Weights of a small GPT-style language model, trained from scratch on English Wikipedia: RMSNorm before each block.
Each number is 128 + 24 x the weight over its row's rms, rounded and kept within 0 to 255. Layers, rows and columns count from 0. Numbers have three digits each. The size before them is the row's rms in percent of the matrix's.

# q: layer 11 attention query, 192x192, rms 0.156, rows 0-64, columns 48-95
# k: layer 11 attention key, 192x192, rms 0.157, rows 0-63, columns 48-95
# v: layer 11 attention value, 192x192, rms 0.162, rows 0-63, columns 48-95
# o: layer 11 attention output (transposed), 192x192, rms 0.159, rows 0-63, columns 48-95
q0 062:141159116135137107161100133148124163131154151120131148127114119120149123194114129130124140114150114125117131138117105129111147109131130169105097
k0 049:159113142108139117133157147125178097116115118139138143079087134080127134140156125115113135091107149096161143118182139155127095111147126112087137
q1 074:106151133131149121157106142113119151122153143103159150139150136120125113174107120118105145102128126140094124128121114109115126112151131157114115
k1 069:166116157151144090159124146123158143142114124115142139119114156142131120113128099137127091110115127115151169116158157114135118145090155112082095
q2 082:105109119141089124150138125098145090134114096150146110147117125195111107135128154112156149128101123150153137158135148138133123114145117101122107
k2 074:116142124079105184092137084137109106110139139153074151132117127118126096139148144108135175141155112102119098149086120154140152106172086190159117
q3 096:136109132153132148119151109100145099139087129083109135114120112086138170139152102110107084146145123103131149132108146164147136157153132114122130
k3 089:134135154134176090162162129144128130102108112080170124116117109123145185134149137131108081113161131179134140134174133100114107172105169069167133
q4 094:156112159133095084127156130138126107112108077089126137102087153110139177147141095129122123114093113159143125146103121109147118143138135111101128
k4 085:168115152133148117126133129109123136119109118125147113127120150103145149124155144107118094094158131139140128161151144112113097151089197069172116
q5 101:129150101112119146143113106159176132098163163151145124146145125156093088087106120157148161176131135147139075100160123100134130076127084158145123
k5 135:110134106138124149092102113102136129183152128145082129135127146146143094160102124164128175157113103119112129131128093112148118081159099164110118
q6 142:135105142138115116147125153104103153139126122144140126143111121096152156130133080129104143168122106155104136103104131084159111108140129140076129
k6 115:089128152141130096124074156132119173125113156157118123139112165101107175063114163125098127137118120157122105135144112111117141103128141129087144
q7 114:126115103137129155130120142149077112125125140149114123091127121106135137117116130121149137079141110153133098131091113130071107130171118113125156
k7 137:097138114114139117150173159152122129163132174147130089159111121101133137119119138111115123135144117166161142167130122127090138147112113059087139
q8 111:128171113175149204076158131119137142082138155146123159153112120133146125117112136150112145152081126115108139121132092109094146107106153135123112
k8 123:151172059117125159132126131132098139102085104134090149141130178153131143140112122110116122151172103072133114100128128118120141128089167106140125
q9 104:150128159131106131153123119175159099070156108153147164111159155163104141134124126098150153123127086121131079084144159113152156137083099139164122
k9 129:102122132106122117144116116168135112123158132110155135146108165137109142175133106132129149137168158111122116124136153134087156160110086115120139
q10 109:152129114137165101154153127142153125139124161123156109141136097141157119153149124103120105119085119129096157139137137120122150131129084137127131
k10 141:211088097130108110095136134103151117147126148116124135130129132099119162159140103096095147127098134076112165112130132113134130129128121141117158
q11 109:146125155120119119181133118140117105079105132127127136128099151120119134085127091141153073147136149115146102109125156118174131116125110084093132
k11 126:102180130126119130112106103102177093102108190170145153148126147095094117112090133126135129157118110125151124111143115162170119108167123116126131
q12 123:145127111141075112137124178138146137182128131125135098150127117128109111110129094119140127171185153123127151096104138169140129091129108129096093
k12 126:080134145152138124123136137116149155179086120137115147124138095100121122114138150120120119125147166140146144120148114123116137102122130117119143
q13 110:134158115082108128119127074098079143136124157119089117114135098129156103107145143121107128110121157137097135140103092109140125143135161110103137
k13 115:155087126122071088102121115088136124124133131128099104109151176143132085095155103132132112101104109125092145137096145098150114087165139153156096
q14 101:161097136134140143099115107144134143088119098135130169131123149114138171076117153100091155134120122132147114101120104105140116117140166129119145
k14 137:104136121139140116162134138154128150124112158123130134117117092148131150132150138150108116134093140160120125122134146105097159136114147119106173
q15 126:168148141143141173138157144165130155192102135117142129121100082106125151107111156119131148139134098128176152092108105126099135118116152130138103
k15 122:148162149132159145164160156129129155146113112090151114061106125125112150109154141185126125148140094101136174133131121117148110114119126142101141
q16 051:119149174133142119124138125150155156092152108121151100113097123098122102156076115113177140124157138064146120114112109120068112096148092080123134
k16 059:131108061115129102131112158131110106134129118073115090134136102150137160131130093129112117129131156145179141127102153149140154106114162113110078
q17 055:148123126101097100140109094118160126128151103142143098181095093168122089141109138103165169127143148101101135136100150091093158103115114109122120
k17 064:089160129126156136127103116108125124162155102120097140141143155147115099118099114137141133142101113112126162096080103157137134133143120173089131
q18 086:137118119149153161106148102136126106107099140087120117114107098094119160112162093118105088154150127143141150147127137170166112161126113127146113
k18 082:153133149133138126138176110155119125094080119114167107131106091119160173147153142120126108088162134148152123161161134111137131155108173071149140
q19 094:140129138148172142102126114131113152134104181079112141119134103054140128119160117137092104113164143107101139094101126149116140148121153151127144
k19 066:089122134163157077148122162124152129099155115109161131099150137119097173112091132127122116128075151152140142087139127130101121161144153111106148
q20 131:124113155145163136109121115124132146132084137115129129125136075073129149151124109101095082127153156080127163137116131155116136145144148112113121
k20 099:106143155153174126134118131141150099141102130081144153120137140103112192116122135117123094130126157151115162087154141118133125156129160087136136
q21 126:122153128118117122124112153134122146090197100149129135108142173157120130126115121141156147109114129128165096120132137097112137117117110140152149
k21 091:090160120128131101135120115141102120107118182125124151134128118127100177129133123142088111148150112150106143144094124086138129119128128125116135
q22 117:137115103133131159133133094144172130125091101117121074140155067170158101146122090110132132140129080138077144118142126156136152152118115146162115
k22 140:143116131125121144133113074137117146126109105103157105125119116156157117178142102152117117123123163134139139118130148088114143147129124120133126
q23 127:127109110075087165131160135092123092143185139090122162113069124113120100123108176102105109167164169112134116112131125136128110129140103092097138
k23 108:100120150177110160123144178121148155112151111116126123146133124110142103144117192143100153124071092126103111134184115131122138141166126115137134
q24 107:103145132130137142108099116161138131121159111135136127130121169102130143100117124129153147129123168129106151129151175151156123137099129121133113
k24 146:122156129139113120127134140177116131128118135145138154129105088097137144146109120146125090144128148157108134152142158123130170128153100123102134
q25 109:137105170133092129167137157087114108154134174101163101092170144116128118127134114106130104133143122131114112120128148138137145127182096159104129
k25 119:106095107170115102094140136077133135107144159163153073101156128127116150105108118129141140126101151134111109106161134151119135137157096128155119
q26 109:115105118131085083184144156093174154134122140128137088140134150125109112149165134117118135122156156167084142130151123118155114126112152155151132
k26 126:106096121150100142111095108083115145143155139143113130145145138110124059121157147110150140074093202144088105124128136136110113124145126156091111
q27 119:101102124118132132144122124138096132136172103150106120132127175092102142114146137119120127119142152121182135132128123096134125128157102085130163
k27 125:112097148117143145150103151164104148147117154146110094175126156108158115094108167123120119098119135133140119094128118087086149147100140091096126
q28 119:120169155136137093142132125133141159148120174091127158109131118131146077113104122141143124113081115121104142127135117161084137131120138121125113
k28 112:138141157158143090125152136089108175139122145154096162123086159115147104131101110192130112157123113120119114138090113140157103091124129088140097
q29 114:098127114117152143120122148128104096161112116106151143113134110116131107124124130130094164136097105135142123157154132113175159109134142124094144
k29 128:123105147158183144132111127161145143135103126104149134139122110090154139125134151138118117145122088115164111092147130111158160112087123106121087
q30 122:079125121108166135119131099148116122156081119114108105123149171140167104177165112120129181123139096145144123177128138104153104148101138141094121
k30 119:120128120094117131110150099163116149126115120120123073152140138147139147173153112103127158144155104113147160157113186120127147122085140163130092
q31 193:132130121141150165107126109110157137134104107139139135169131137120140121146105089144127168180123103110158159107133131132140126111123114124122096
k31 077:121149119141137122101097101127107167116119135184117122118121143167140108149133131147094108112151101128110126144086130089102141115079164152103109
q32 086:157096125106121125120110131144113133129151105080097123109124129114088112073108104077158128104111122092161129130104152110122067099163139063152156
k32 090:112129112102148139141093105142107109103141120089121116120121126123105105079099101129166107093124148106125104099145138128105070099135092045138111
q33 096:185135149149125148155120100100122114147082068124143136115128156090136166142134128098093132091127120129169129105123118159118106122161174094142166
k33 092:182140141135125129184086123106129119107078099111175092141145141103128179111132143127138120094129131116155101114149107123108111129132136100130141
q34 102:117105148135099093136128129175158133104159135152142159118094114121100176104121117121133078123127172120141102128145142122156131155132162119159101
k34 075:103178126128100107186125126173196136126141155152140138164162107143130114108084108138136081140118153094159093122184128142143170124125094160115114
q35 086:163118123130146117135140172092137084071137089126118135139116120101095146131138158144124123113138112124096136150151157130153130158135139069158123
k35 087:143102087086153112126118127115147083065133126134113130109129131088101127099144161130131132121177129110133090173113142133097096169135125079154123
q36 077:118161075112109102103104119176148090137159093154119120126166153135127113129116114110148145126127171103134118096126123138142130121153147157150108
k36 094:112166113145135151097125127162139100143142081113117164163174145110148130137137117139125153114107121114166113060157107151159121112161142148130129
q37 087:118099095133109127151126089140145086091118126098149114119127130128154128121146122144158128197148096129108122144107164111149141116138124103120147
k37 091:127138129110139132141143122137124062100102079114110111132151132108147138077126109159131153143151101134143115134105133110163145141164153090122144
q38 085:162091123185147141173131118108102070096130131112122152123157108107131124111159103163154122166111093137115106103112122110128117112160149156078181
k38 100:139084088137140127185110113121071105083138139147120130145164109152116106131153105158167087113140117121122109138096161122098113111150143140078204
q39 086:139110137123106134122167101100115082150097114104114132152142144113149129159138141124094173101109113163143131087138121131121118139142187147114115
k39 091:126136111111116118119169123118165071150098097111112109153123142123125130157113124121110163110113114149142147095139110152136120115157163149141099
q40 083:119145134121112125121114134158162127154118093171149105124148122141121094135133123107154111124132131100083156132160130141093162108109116138145102
k40 096:107133129121107128126141126184147121171140107169138107110153118147114120133145150112164122096136134133119138119145120165082157117115121164145124
q41 092:144104135108151120157131140137152175091146111116095161157099110120092132149128122107120134119161110167115144116108096160116136126070114140112139
k41 088:151096132156150158119139164133161182113124122128109152144127134118099143135099132125094140131146089153124135083138137164121116109087115120121142
q42 088:151081121133129062145155126117114110122138126136120123139175138171112086102133087113111127134132093134103123109137144095116097103120157104098139
k42 086:146135102086161098146159084104135115126137155157123125143183147184156113108133128093133116140158136110124109120133130124082122093106124103122155
q43 097:189107150107081145162113157135124126107214117141090139143114146089175135157111120146146130130167136124083148150139146132135149141091118118118071
k43 087:165105152117150162151137156148110144107201092135087140125111148088192152124100099135150113123183148151106165131122141137076140105079126129119099
q44 094:124099136095126150158141189119142130134129145145160082112120122151116127086136140156148136109123113118153135094167149133134127150143143142089100
k44 088:137096177139123120141122186094155136088111119155183114119126137144109124122126147173173144091103099125141155109187147117134122145142153115106077
q45 091:137166093140093140101119126153146166141123132158149136138173138107184127168139138121126145092079092131119111140103118154104128125148153150111107
k45 083:160144123149142145111119107147140163151140134144150137130160144092158152166177135110124141097083114122132108124103131161122107113171131128114090
q46 074:112123096160103142129155158091147077140134132170139137127141111143076128091136133134130113102134162139104172155132144170155152115119098162092137
k46 096:130088090163132146105149152094121115156114107130139196128108145111120124109130150123121142134120091134131116125134140158150101085111090120092131
q47 072:134108139163157062113143149118110153135117118158097137172136152149122149139102121155136119147133090132099145136149099108122117102125145095113134
k47 100:147105182150170094090159135103140159110108101146106162155155158103108179113136110149120122146136087148086148122186099111132126103145141123133136
q48 087:132099106145129140144082135097145125087161098105143123100116125127140160136081124130097096121093148085165110105122189107132139137170146145158169
k48 086:098117108133116140135098134075148137097158108134143139088105123133154145114106123135098085103083146119129058093147180108144117097150127123133157
q49 087:109111142116084102150059167113137143204152135139159109126116110121075140120135145113122108143123166121155087091105143145124164105123077146136128
k49 091:083127147138090109136075180102141147149136092143142139118122115118100144106130141099138116099141158119145087093071133144139146114147064135113145
q50 091:117147075120144097124158137127127101152169153150117111164109110186147097113133137135119127126128158128111108171158128138085129161157107161118123
k50 090:139116080152123091096179146101121123165157113122102113130111135159162144111160126099121109102127137116083159182126138159122117145131135151112106
q51 083:122179110122120127132157117110133136129143137130111088118142157153144123097115131129083126104119104118142075142160092102106148114086129138102073
k51 094:113165134142140116109160125092149139123130114137119097124120170144105105073112123143083169145122100115152100166143071087131113128106142090115100
q52 078:081137135122121107155134142101121060144149129166090104113094143117125139130119137133112121091100157129110121186137122161165154118140097145117160
k52 096:115146123134114110149131124129142090125133136133121149097121124102099126134131153084111106125133176117094126217091144124134142125121138157145171
q53 082:118117110147087107120166177083155143123135130149145127155094115156109115138083129135120112146114109133148157100158126141152110119117188138144146
k53 077:122128118126155162103162136142137148087135127157134133139099093132099100160099127121107098144140139109148119101139127183154141105159170154150120
q54 084:095127130094146147121165161118178124159133123070100136119114116137126151131137131164095113154154129130157103156140087148090130125104110144135122
k54 082:087132143109132155142136163110182117155120154116129115133115145117137148133094112167107147159160113126163108136139086169124154131096116111116120
q55 087:138118086138121138125124111109138127131089156113111070172112126133144153134158130159146118193118100133105122122103125125149139098160157151147124
k55 089:151164126123126129123122074143111107101127187117100070170117165120153120141144110123138124166102107114168107116083118135161148098138151154144110
q56 093:175109115133119141153114135144137129111137120141135094157096114058138156124066133096127104151095078106140137129126127102106147152122149136129156
k56 091:162131125126126150130112152121115121115164111154098127168111108084156143114094115139125127144105065119107109103145125097107147138152120134132141
q57 086:079112147143123133109114139121117175146165119142142145128099167103152120119108123157136150167122150100114153087170151127146115113121123113123117
k57 102:105121105117131148129115131124108139144135156128132127148148195093116132088097096149130123139156191108120114107124134133126156116112058174118093
q58 089:108142162114160142132152099162167130095129093134120150142120124165104143157083134140085120184109135156111168114115140111142129151122150159113092
k58 089:122183147133167148140155113128149119084140117157107153133135135159122131148105127119108104159109141141099185117138103128142145143105112167108079
q59 082:137141130140122142106142144144126147125116081159155114146131109121133140111120132149087136124109118144122150140147147103119150135139160127121099
k59 090:145102109113144106094162128143099121115127073143118118143138130123154108085125114116099110114128141131130141186139135113090137130120128135112144
q60 086:090117110152109124118144110104106101131100121141117133137105146128109107157157112119115119193118124124141127121147152082150119126136104158124136
k60 091:127116112159122126116154116109128121113092126132124137115114111098129160142170089094120134158126127121160130106114128087172091126105151126126108
q61 084:174135119119108112122170090118169116103127127118125111151130087103155131139089110096103137098106100114124163120127112166149100136110137103135126
k61 082:149138128093129110109131085171158130108135144135137141161128076126172127123100117097125123100131113120131130131112155199124115126102114139165113
q62 080:187116129122151103143144146143161160116159127126109116128091128104145109126157137095147154153103142137109104102118135128117158113121087118065109
k62 085:182156172149171127160158134155159143161149119127105121165147126084155113153124129099110154134101164157132143082165149157132205133131109132074101
q63 099:115126148096110140154126155105152115145120105119151135138127136134106141124153101133102095148128144140114079081163148121146141116112059119181161
k63 092:121119145104104123152125139129147114150149068104136138134088174144075158147131107101104096131136125111134086088146122128138129088089093106148186
v0 099:136133138106107153098113126119139099110109094145154141108155079086117102097143095140120116101140160145098134119161138153107109121132147130153131
o0 109:134105153130145169108102113157135109153126097124157117111114111128113111099116136116164133059118131159110130105152150146095142105100143110139118
v1 109:141083099114152158144143124134162097109167104159132148134109099152164126190109131146122136125107116132133115134133142155126141146098085125098141
o1 105:142110108120154116132143121095190104132149117152124152141133151152133158177137144164137148108114129130110105133106145143134140118121139162098120
v2 090:129121165127143127086130112134096109129135131147145109122107120158157149113131154154112128115079119172094092128153147128140100141111160096123127
o2 098:118113138121141164116127084134113084088119116140135144149113138133156118159131100100125148119131123132075097112149153155130098135113099091137128
v3 115:143163153111105126133112146120125078126104085119145106134126109102115105123160134155113149048161141087116132125125141155095100132149145139143146
o3 104:157121164143114098110108121126097106110130080123147139152131130127118114161163143131129150109139154085103142079122165127091113149149132142114127
v4 104:121123164150141117130143088128125102147125106108166139105087124099125120127169201120104114160124111124099140100087119075091142123105165135131164
o4 096:126141148147135100112139110145140142115113107132092140129106129077114130136196203159162089140137119117115118106081096084101119143091161156077136
v5 101:159120142144097090134135098117143146145142193156150155102164142138133181121136109123137130115148156115083102108125147139139115168130163080150117
o5 113:177155142100111132140132093117107143136099172144111112043192088140149143164121115150189121137170129115124112152107131135150106180119152110116151
v6 114:132081100110104127153141163106136106140105117149113188125108162113099126122131125170169145176153150134096129108131143161118140140136145114108162
o6 100:080114102110122188150135147123145135126091110148140167147123111137094115139104117136110125138141178119095130111115109130136110126131121131109167
v7 109:069116171098111112159111101084094128148163084127130131151105132159132150137108107107145127154150140119173109160095109152153108150151118094115145
o7 104:109115138128132141146123117099093109121148131142154155178104148112154107156114131119117131122167144109154108176074134110164107150145133120111109
v8 103:117139154115124120112127162104113086086132083171122152110098114180143114121176124133079132118144157144124114117106140114124095127134138100110130
o8 106:129151169115143146166131152117116095093127113166176116107093119157143107137160107118079159129144106114141101175101123135121072106147158122115085
v9 101:123140120122097136196162091113125058125083151122166145137127142187139120170143153130153126158145142146107106081113129126163137137129152080155159
o9 102:115109133122099108160153101145120098127095160120128146181133109158186120139169150139094127152122096104109090113114152140147121136144186151144141
v10 093:153090100148121086161150134147150134105100145086123151128159157085151122140135092107141149099107159148133132115135113133130147137143111141113170
o10 102:178104094126047110121146105127150144099094133094139166097140183121135093172156109108171171084109118150135105132090131114133121122106144148096146
v11 107:095101127114135143144117130153137085137162094098139143134100091198107143144093098112127137095129115194124089130138177103189140152148083114104154
o11 107:151149107127122117108095112112153093123113117154155140102104066090102148124138116104122101113134108171087106123088104135157133143159098128123115
v12 101:128124135112117117161115144129157123127149134105142183148136059166116138119125141138142114053132143115135129123125099130131133118089139131134148
o12 112:137115131131118125149092172108145117125126190097142187150101109151113105146137135110136050101132168134104136090139093132176147109103145100133119
v13 115:154167128152106110159142152127110104182166113157102179166129093173143169142115127137128112080158162134104096141085129131128094147095112107121103
o13 107:134146182105139116145150102129121107178111129114112169167119084171161183134112116119131137113152126134118130126108114104120109139075141117105135
v14 090:149130126123116135139102152112132125166134136132131078101099127147099106153146131173129120111149151147114138144132140141040142137169136145129139
o14 106:102151116150131147137129166125166179142128109108162116149143135102133124171129132160151121099133130107131152089113102135090155149185142156114142
v15 106:209075117118148176132118129087162136156098117116149097108136173107096140139130110112119139131098102139155136134128139120134135113117127155167110
o15 098:153081108129142149128092153116142129160085119121120127116141125141146118168110095075133165114088147143117124134151166136187141117126131142131162
v16 094:144154127116134111147168126151132121102125181132085129109171146145171106154151121113090156120131118111160101149114104127158124135100123140109160
o16 107:176122089139126110168128154134118134149133168130150145125166146155199115116163118102084121068116110128154105148111120109146108141127105122139135
v17 102:137139079142099117094119112167121150176108170152144117112127155118160160103134112129123114154126166153097130093138138091102131134092164145117182
o17 106:104137127111128127121113147090124147156082140141159148119110137119135161116137136094089106145134133149113127104143140119129140133125161134150200
v18 106:164123098158153104169090111104117099135130111123161135126110138151059098147113131092121103155112083095135099119112124108117156166135124082177097
o18 102:158129105117100108115067075135108151131144131112164155116116156128081129142109185122079096130124113069124114116101118077129159124082131112172127
v19 107:120103108110141155119122112110082156138146117094158138130121075176117126152113129117162143089113145053136110126137144103110121149129105124113137
o19 103:132118112155138127113121104089074146120166124112167140150079143148130121127113114116146116095120129078122113129131146142101169165102083110115127
v20 114:107152103141131151135134128138098093109100152106082141139120112118123125123145120113108154136101132102096092102094128118125141155115162147105110
o20 110:159135105135121107144139154168105114109114121144078122156081102118131101105132145140102141130108154098106143076141130111129147177118169120103087
v21 091:176112156134149136096148139142162141151120151108123117095116178141153136113070165113121130109076114122174125115163132104148119121108086124120143
o21 111:155114146162125116120129129109170128135147130093119120138107127101125142115097119120122117107051139140168137145126146155151131099093086163087159
v22 094:170184092109150111118128135145130112165123119098105123140143088128126178137118124115127125110141113139124137139117110175131130098123124100124116
o22 105:207178079083122098125122129125093142139136102145123079111131081103156156169069116102145126126149133140087142115156160157172124117115154101150155
v23 106:070160115145101144141158160127142103144133104123155120088163116126138120158168111122141120152131192155157163101128173120080139117153127136149146
o23 100:103161130143141147106140174140125134142122134174144145098111116095119159085132119147169106145152198152163110105143170141107128081161174118136134
v24 116:125104125114157152126138111150141094101135106090127125155151073119154098165148188116098141074101122096105109119106143086130131126128158149136130
o24 108:163084137114160137115167117148152112080155127104111139140090093108162132123132153083117139107105154086109097137139121122149135112140116129154118
v25 107:146098126161120125139112143126128122142177145134110107143106137130093116113160158163091103127119139196139152115132132115094105112101145149131138
o25 104:142120165132134168083123111104096134181130143121139123128135130149114106128177140189128098131164113163133106128128136081112151088095149098132155
v26 098:128127126159136116090141086096154092107150130162122092136160179114138180166110116110123151148111124193120113151089172132148143160110117118134119
o26 103:145105139125145145101135123137121109156168146155127100115138143114154178130091144077182157097143113115127122179109138115189148140092125105089158
v27 111:132106155094136111163173113129154131082186144135160123105102129124138117135124096146094128115127093146112081142167126100133139132087150117160144
o27 103:085133152113162088142112075125132128114135139132159079112109115140141109124128089098116148164134115133140119160162107102133164156086151164158102
v28 103:130166171151129111106159154131116111087132154126107137119121114151124157084136154149155098138149170133102111119110173102127131117154164150131168
o28 108:138164143144083140191172096139105125141127136160099143150148084149139094101110147115138107137158171089143156140121140117119132114143151162162132
v29 117:140075087174081177146153182140168127113147134181077156120105129117105127156107161120125135150155140149137162151114141139088131124110106133080149
o29 103:146103108174107147109116141131147151151136146133065105128110125103104124143107168132162118135169134120127126116109097122121170141165113155104138
v30 098:178148098103162100083133121128095111123051138124146096096105139096162164120151103128123100113107122144151110159113174147118125143096154151083165
o30 103:158100132072159123130127128119166098129103122143131105128160139153145169145147082095086115111131157153144145128115165147115145156147136165142119
v31 105:126139127100145119098124087094143160084094147078100141121176185129129144085129082118164129120151144107101124134154166133180107125137138143089175
o31 098:128116125122106137133140121152122111105156126106095151116154133121153141144100093166144127103162153132139092166148146137132112117147107114117142
v32 107:103177114124150125115109116110130110114124131137151073121125161141120073160143151118157142118149138097120133122125168098136110114171126128133189
o32 101:150163149152152123120056152109145143121121136132163102125134160122149137151126110133136120124108143114113145115122146095112090136145103147110159
v33 104:186106084135122151100068153127143118108102137118096155134129132161088144120084171136154133135120117115121094131077130143107129149142126102114158
o33 108:156131105113102137169112149157176133143087144092078134145117144165163089122153117127132135155126100121138071098068139182144120103112144151109129
v34 099:083148121125128085100113091107094107126104137085129100113159161080152126101098114137144141168143126154130101126107142112125120149113138137102171
o34 105:138154135089096101104128079120112106118136155119101083108143166095143174113130086120102118133152145168156101136138130118140124132138135091142147
v35 112:131182131115123197095072142101081122141106112133102147154139132163108104127137150113130127088155140118073142156096134153152121138162089116122134
o35 112:132126111090069146121106131127086103129101103174129106130137119186122094136144161100121100094150125143103168139100175136154171153155091128119150
v36 095:167145154137148117130148141112126103145131156139137162117142144143133077108128134171142091147111131123111149084125166126109084115089146164110188
o36 091:104122144089148117122133114137130146105099127144166119102127131157110102110150134151145108134157140127130145093111150098130062147106183137068144
v37 098:171145100143084096142188130127126124119187145143138119138139116099118111117160150095167136188114127107150129132113132128140156135155070133151058
o37 103:149104130161140123113155152084120122115092120124107103133126107114117166133130136094104137184116120092123122147079121082117146128144106122136119
v38 100:163108147158092136117151157110173110137125191116100132113149090086124146099142131134111147144112170109115111106126150126162143124085147098124132
o38 115:170074109147132150113141137096131099152102158118105127122168114136106092084116127140120135148122144083129107093141124122148154090141118127123160
v39 104:082141088085135119111126099124111132091090094148128128148142134085135125088081079089178114138173124123094159130109150126157114163135108105125098
o39 102:113158154080133191165127091125098156059146137143129129164152121125144134067098109113184170143121150136076164139118115122137125181086127148133132
v40 102:120128105127147137058112132108131119119106097098128127098130124140117076120110128120115132126120133049108155119137201107132168125166118152134120
o40 110:093132102133164159123073147111133107124108112107109101107144103122106133096078138151127136123133129082098114118111173091160147135139151128115090
v41 107:144147119135133170091139112153121136102180124159077102134147104167113112138127134124119117131188102143118161173095123132128088126192141105142177
o41 101:116130114125121137116100137089126107108172115167080117138155125176122109140146129114154166138163113183112133162135143124119107118202109138145169
v42 118:131123136132103135146125115130102109101079166088127138121147135119122133125113063139174157156139116110140073133155124146187107108145115111085200
o42 100:141139114122117130149132147123120128122129173110107145158153125154138089107121056111172136139137119107123073138151157101167101106124119135127106
v43 101:144113168167153111120117141142155128130147170127092097141077144069123103089080161112131118154133097187074125153137129130147107114134095075140121
o43 105:150109141146126075154095147154142148127151133116098092182142127112136142124086185101135106164146143171089105152142122110095127106107068087160117
v44 113:109129140144151116106168154157141159094101155112131167132092107105152143096103104127133121176069152093163110169112102101135116132114151142116128
o44 110:106133147109157149106122139183113173090118139137146153144153126115169131074112129132136142110108142128144112112111092095176111109121142133159113
v45 106:157097086141135103150095159126183141113145106131141133108124122147106127112077090128144126117125090166081131118155109111079130135120091140125138
o45 097:149114116143203107149104114093147161112156095123130137136112120148109120143068122098158121135108100111108153141160109157146142073146117147142184
v46 103:135142126152116136128144131065132133153111104143150118106142111139097091141152091121089123096165137144112116113162167113143160075079124155184094
o46 114:131127150135142133158124137080157114184100085166139127119082130113100109135136129151110140120162120140129115151147150096120128081117107119152124
v47 108:134125120072120164163115153158141098125100092151126166146165109139114129173124145138107111099123149111095090098134133106167128135093132143132153
o47 103:123147116137126104145072123125147065117093086133124171123159079145112095139133123134132111100142119117128105134175157142127163144076097095131124
v48 110:096141111169123052120144104105122155157108084142129138113142140098116161067148112108193124178175149116111127103161108152105128142153147114123089
o48 104:083171143123107137122168096122128153142117074108143108121133089101090117102153134088168149134173148112097125112130081159092148117147153171110100
v49 114:125135146083114077157135158167151139100118137125150109136116145083128150123105088121089149120076135109101115159133170108111108121086158133148179
o49 097:155114109123140133128126141153161144130102120131084120143154157124146135102114116105119149136075126144118094158144126121101137113085104127173147
v50 103:107119154099150064122124127114159083123123125078153145141141129147178113159149131140122118131069129120131138151093113096089159139127167106132116
o50 106:111105130103097141145098173135153104132126108120186146138146092167135135154166126118128153149123134135180102131091161087115137109135136108091145
v51 100:111183127129158123115122134121155140144105119080120146119133133110172099107141166110130136156082132082126112162139095113098111140121113122152136
o51 100:128151129105127157121149141108144155129124113102109109139122154174067113131147142105134144168116129088089113150137122129082107089126116122081165
v52 115:129139132092105131122131124152149178100149123140146107108159129108156130098143059124130135059149130218110127137143189138107117145094141143164125
o52 104:155157115072145167165113141148123155105099160134135110136168123107148113146118137125111128085137091136107095105127186147145118131160142145138147
v53 111:132160139106115146101140138128132097143170180115110117108141091128127150143125122136104125091125124155131148153160132154148084109083113112164113
o53 100:151109114096122100100118112170142126128142147122123078116152101083127106127125098161088149103156123205116123122153136147178078093133101112151112
v54 099:090079188135144151138151162125104119124130077131115160096119115125106090133131126145135126125100153125150137140172105141134145113128168096106090
o54 115:069118109167154165149091175136087127089113109085105136100085128115124084128128119162113146156098105158149147130168124122140151117103148153124111
v55 098:150150087116108140117158104136119122119142117110099133118146156192104144167145092134120146138165107116149141106111100168106114122126106115099169
o55 095:131148111129065074136087128118124131132130150103145088109118175171149124159146093091119173115142093146128139101117132124097082110119116122130138
v56 097:129117112103107153111127164137107123116161147141126085092148186196136123177117125122111133137115135093133169183145126114123115120123077089104130
o56 097:145133133137136137133109157131149099113117154122152116138141131163173099178075124113139119131153125115143126144153110139127159102140095134080098
v57 112:159124111159088175130165147141145113107117126130150105115134094105115159137140086130132137125151169103165138080160183133160121119140131168118098
o57 099:109115102115091116107159187162110124125114153123162116111155108140104119126152118124105106155114152092180143148121145107155112114133130134104122
v58 108:108145147141138160123114114107113123170088106096130107112109152169124103130118088137142114141155104153104147118110123104173138161166145123099110
o58 106:101105089134119138165116116106113114118137116119143128112129090120126093137139130156141109124177136120093148126096118129150142132125170135129099
v59 104:115169095184134113133154142067139139133145138125102151132133175150129177138169140090145150166121153072167119095097103133092129112140076124126120
o59 098:155103106156121103149120123136109122152133136112123206141132180086144155104149158093130160140100130127156088117080103138116131115117113167160149
v60 109:084130143119126123127140119116103094104143080118096146148116084112112139127121079107075121132138107115142104142090115110145129163135131095143070
o60 103:151137124123110114163115125147144113111105059130119154190112103086151134110129090085113104135106137119122099148106138111106137172165151086131096
v61 098:150121161127148140145074104090096144111133135096132096110101142147128129116133156090135114093159120135125156103166118140163153137145095166122141
o61 098:130091163126127145122122128104132142125163179141110102122117120100111126109114138089159133120136119086155161144172143099124117133135109122137126
v62 120:116144119191120114157159121129126120121172137132091137154136088083118151106148095093092130153131132074153141122108126151177122111194136154137069
o62 092:096106116144167082106111113174131109135173153134127132123157141126120121101147078160136138128112085091137136116098155076138131148154127147132115
v63 109:189110089109106108098084190126120133122126129124114144143125111108106099146129094137101129119113117128111100137143123102085122119086118138142129
o63 102:129132112168117129108147139123151101120170125155137138163133100117088097154122092107117143103117128142144126118125109093131164166102189193120169
q64 087:115152121117142136129140100105106139172148085131155073106085129112113102092143098114118148134149173117136137126088158127119153166122110154101112